config.yaml
n_layer: 9
d_model: 576
n_head: 9
n_kv_head: 9
vocab_size: 28096
parallel_block: false
init: "normal"
init_std_qkv: 0.0207
init_std_o: 0.00489
optimizer: "laprop"
lr_mult_up: 1.32
warmup_steps: 508
schedule: "wsd"
batch_tokens: 131072
seq_len: 512
Each number is 128 + 32 x the weight over its row's rms, rounded and kept within 0 to 255. Layers, rows and columns count from 0. Numbers have three digits each. The size before them is the row's rms in percent of the matrix's.

# layer 2 MLP down (transposed), 2304x576, rms 0.0152, rows 1606-1625, columns 360-431
102:080092129139149110158129117126176112127130104099152103079106091143193110110163104145125107166127074116150111098109157141108107164103102142110162087131132132168105198191176101147165098099090104148183181109167131174148
103:152120118147071143173187143142122124134126140090142139176088148155125053129114150152086112119150109132107113142132125130157120106160123152154120115160131129144068124116118109098156142136124075109131142165065159119218
094:122130150098116160175139104160126112177113132114133177117155123159104134141125111158161136137058158137094175113107109171135107061156095150170088124148172165106117190141111099152088107063165193164158119139103156093114
093:109123128123100181119185116137137121173111157099185109113140167031083091113135081155165156141119160154121121154110082120150124124114126129164148102066136116146181129151150081101138143117136119141114109165100132122162
084:167117178150101099070109086146162161139179165186124106133159108124085175118112171116119107169134156125060160116169106140119187156108144136188153143135121101083149149086126172092149147119155126109159136154150147071178
088:117114125150082072114143090106132138130117143172138144150121067086100158068135177148096130107103120113152124156145102097117133083158189170073104118129106114126124096178168191093150097108156132153038155124097193097193
102:085145143210154166148177168120122087110149140137153105124127181142110147118136088153132150136104156140131112145124146119124133084127197136107092157090162136147058111166111175135113118131109114171082029157075133101099
114:070203130176131130063209090128156151070111214153116152063125068146115164090138139151139140162154154098104125133140116122124161149101137126140096146052134052179177121146163072098135144123108139102121148094107173165164
096:172143090213189116082175129114072141136109171117093171092135192078136121117101079157117126134128078099118140137211130130142168166155114142098123171137150113177151061170126074137129150135151072182105082089107093116153
094:083137154081179115159113179192147107142121150112125119199139137069126077135065111163127200096165117179078116128084132121120128160132115058050096100161170154128191106179097141111049139108134116144161144150080131089147
107:082110137100116085189090105123161140112151113081108112144141138125154143103107155126119102100124126138104094150154151088071102132117132160108142147102157157054114054095183132125132138138107131122147159134118163107076
098:157104091111131216088127149093146137146091112039107121150115133097087129147145128155170148125071137166122090141193130140174128136144102145148133117123138112097145127144164068109091179122158119196113143103148108156156
091:169180104145105098149161151114120131074151100182123139110101177092088105120089134136175113136139120130155149092133083118112114176085106099072156069123139154171154147101165134075105101180104133118121073180147118114154
122:094117162156181162094092086114150193086075106111122086117106156176118107146153175149175136123110113149197101103093118152173174112179075168152122133127131131096123155194126154195098170107128168167103124149175100137176
100:117165098188126078110099104144129112187121094138094098107132142082124155154093072147128213130121130188158121094092159171169116189175189165135158149123073149128107118157145169160102129090123130093130138130108137149103
096:131186075086155158098151180159096105146167151133190138105190139107094178139139107113148123142131162123114135101107181050142102202107122109092115140109120097091115132095196147142188146179098168145114108116116114115162
118:089084127131115147089088125070138130022170106113140140098126094117109193171137096113198175132129095116132130121122147147181163168109160128129125072136083175133131202131095109109136128143130095132190088165140142045199
090:139085164099139100174149153162123074163121118087172117122170139119153119096142156099091130161137098121207096087060098180097095138157128133206116116058112070140124118127120136114099130096104133114083129132143124113155
102:103115094160104136099041045137135061140177153130187118151140105176096106112143137107121106145133138119091107160109127122106089077137122160127146154167128170081091050073136102104153118131100137136146078119175142141126
090:135112093116124186171112113066074135120088100152168117122138130136125125167090176133156099125126147102164159153129144159094064057128083132089128187105097161114118173157130138132153109093122165126107134076141084169114
# layer 2 MLP up, 2304x576, rms 0.0287, rows 1607-1625, columns 360-431
102:147119110164177165144113128163168109125158122114132117206138103092146147125077125135111095164169127125118168182114116124103188145061099056105136164134113129138083096064140200124175156106123076122158144121097124109140
094:134114110181084137148132083112066092083166075150131176172127138112132153156083078112060112151144134093137156137172138124111154157145157126103155150233120128140157142086110146109110150138095155108152108129130133154116
091:130120105176092104139144078126164135114181044144116155174124097155120123087108168135092130129120135154150151109122093096171140169129179121067106124120092131124102152132131101147096101194181136096096130146128128120164
093:117111124131123067155197100101141200065201069101113156141094130201117172110114123118122122128154146108125175126101124098139126124149126084179116141153110158177139102094132097120096149129175107161101126165177096173118
092:125102129164133128136180128147143116160090154139103170094082138148185061123094118110111143116113133097114119200067108151116170162075146109124140105191146083077134155092097149166121157110149113104147073126120169145096
099:141112144118127153134133096161213095084125118163053154172113127141134171090152094201101127178076162164174123139088129111174117147150061140123146142130159176099135165119187105132118101133099140126143161127181133170105
104:114069170158132150153179128166116111133155124130088165117117112120120151176054126122123152144106125151110135139114153110188115173117102053134127127101111079173116124145150120161164137097125025112157132145091130140115
092:123109145129123122120091147097118094122189088102149119132169120151110039153129120143124116129148135112095139167049126143143141131110194116122157128088156152169165081100087114185104095133161121133144126108080117133116
097:140112142145135170120063145090155084145123113159091121133196172141088130093125138169067062074125162154096153154098117141094144106132144126181152132149054086151070133153100125130132152161150134182126132102128005089134
103:151137089088206126174100105131117123107126148138085107116135115143123135119143142210115125099119158140140164130185140208132097175167100135090153121096102145172124153164137170110167074134116133099152112122119097114131
099:140136173119089244163159091145109112132174142142138147126171128131120126058156189142130123160138110072108130160075120074165151145144101128123098076073057084164119133110125068146158104134136096136161170144104103184185
098:140083096191135137135146149160122173135133103106080190162150118177101102080177103117136075107151101147143124112134144146154098161148135186120100133184173111200139161210162128105122119106142124108186145119098133171114
104:074149099134142155209074158088139108130149048099124159195120132118056174134113142184117080141112139142092207199125177145197079109132116089119081088065156129148135119129143134124159100112141043102104153104113091086085
099:132110126163213142186132141093150073143168097132165158138124124171100130069110168090146147147084172098172194134114157090098107148107134126133129132080164155131085152125120092116136188186197102121150128085100121137131
096:145099171121108132177071054105184154116122123131045144170090135130171079090069158141121148101097120145165172168202089143177147141121142103186131110188169105143143118110100108106105127182175083172151153142116091181112
107:078114117149133119167157128157089116117087000122074157147125102129128166171106140127138112110134134126126148130189141147121108110108113128105147071064094145170104144137111088101167163109151123124137079083087101110137
092:130131115118090143082097097122141156071102154138115189218115179097147081192076174232117139069083105060081076149130123068180171116112133109146126075212204129185130095166120167134157099173183145094156136143110113106053
099:137166061145160170213125144133162089061091093109104155151080148119156168118141160141118118139112114159158181126138152118080171138072104137156113127087102133124098129147112162131055098156123114095151143138151126162097
100:140118119133217060128195126146085137157115136097094109138093111197116132087156121206115109120097203122158143145194112086155135090090125094127165091153135125140054140150141142125070133163122109117121144156121163144112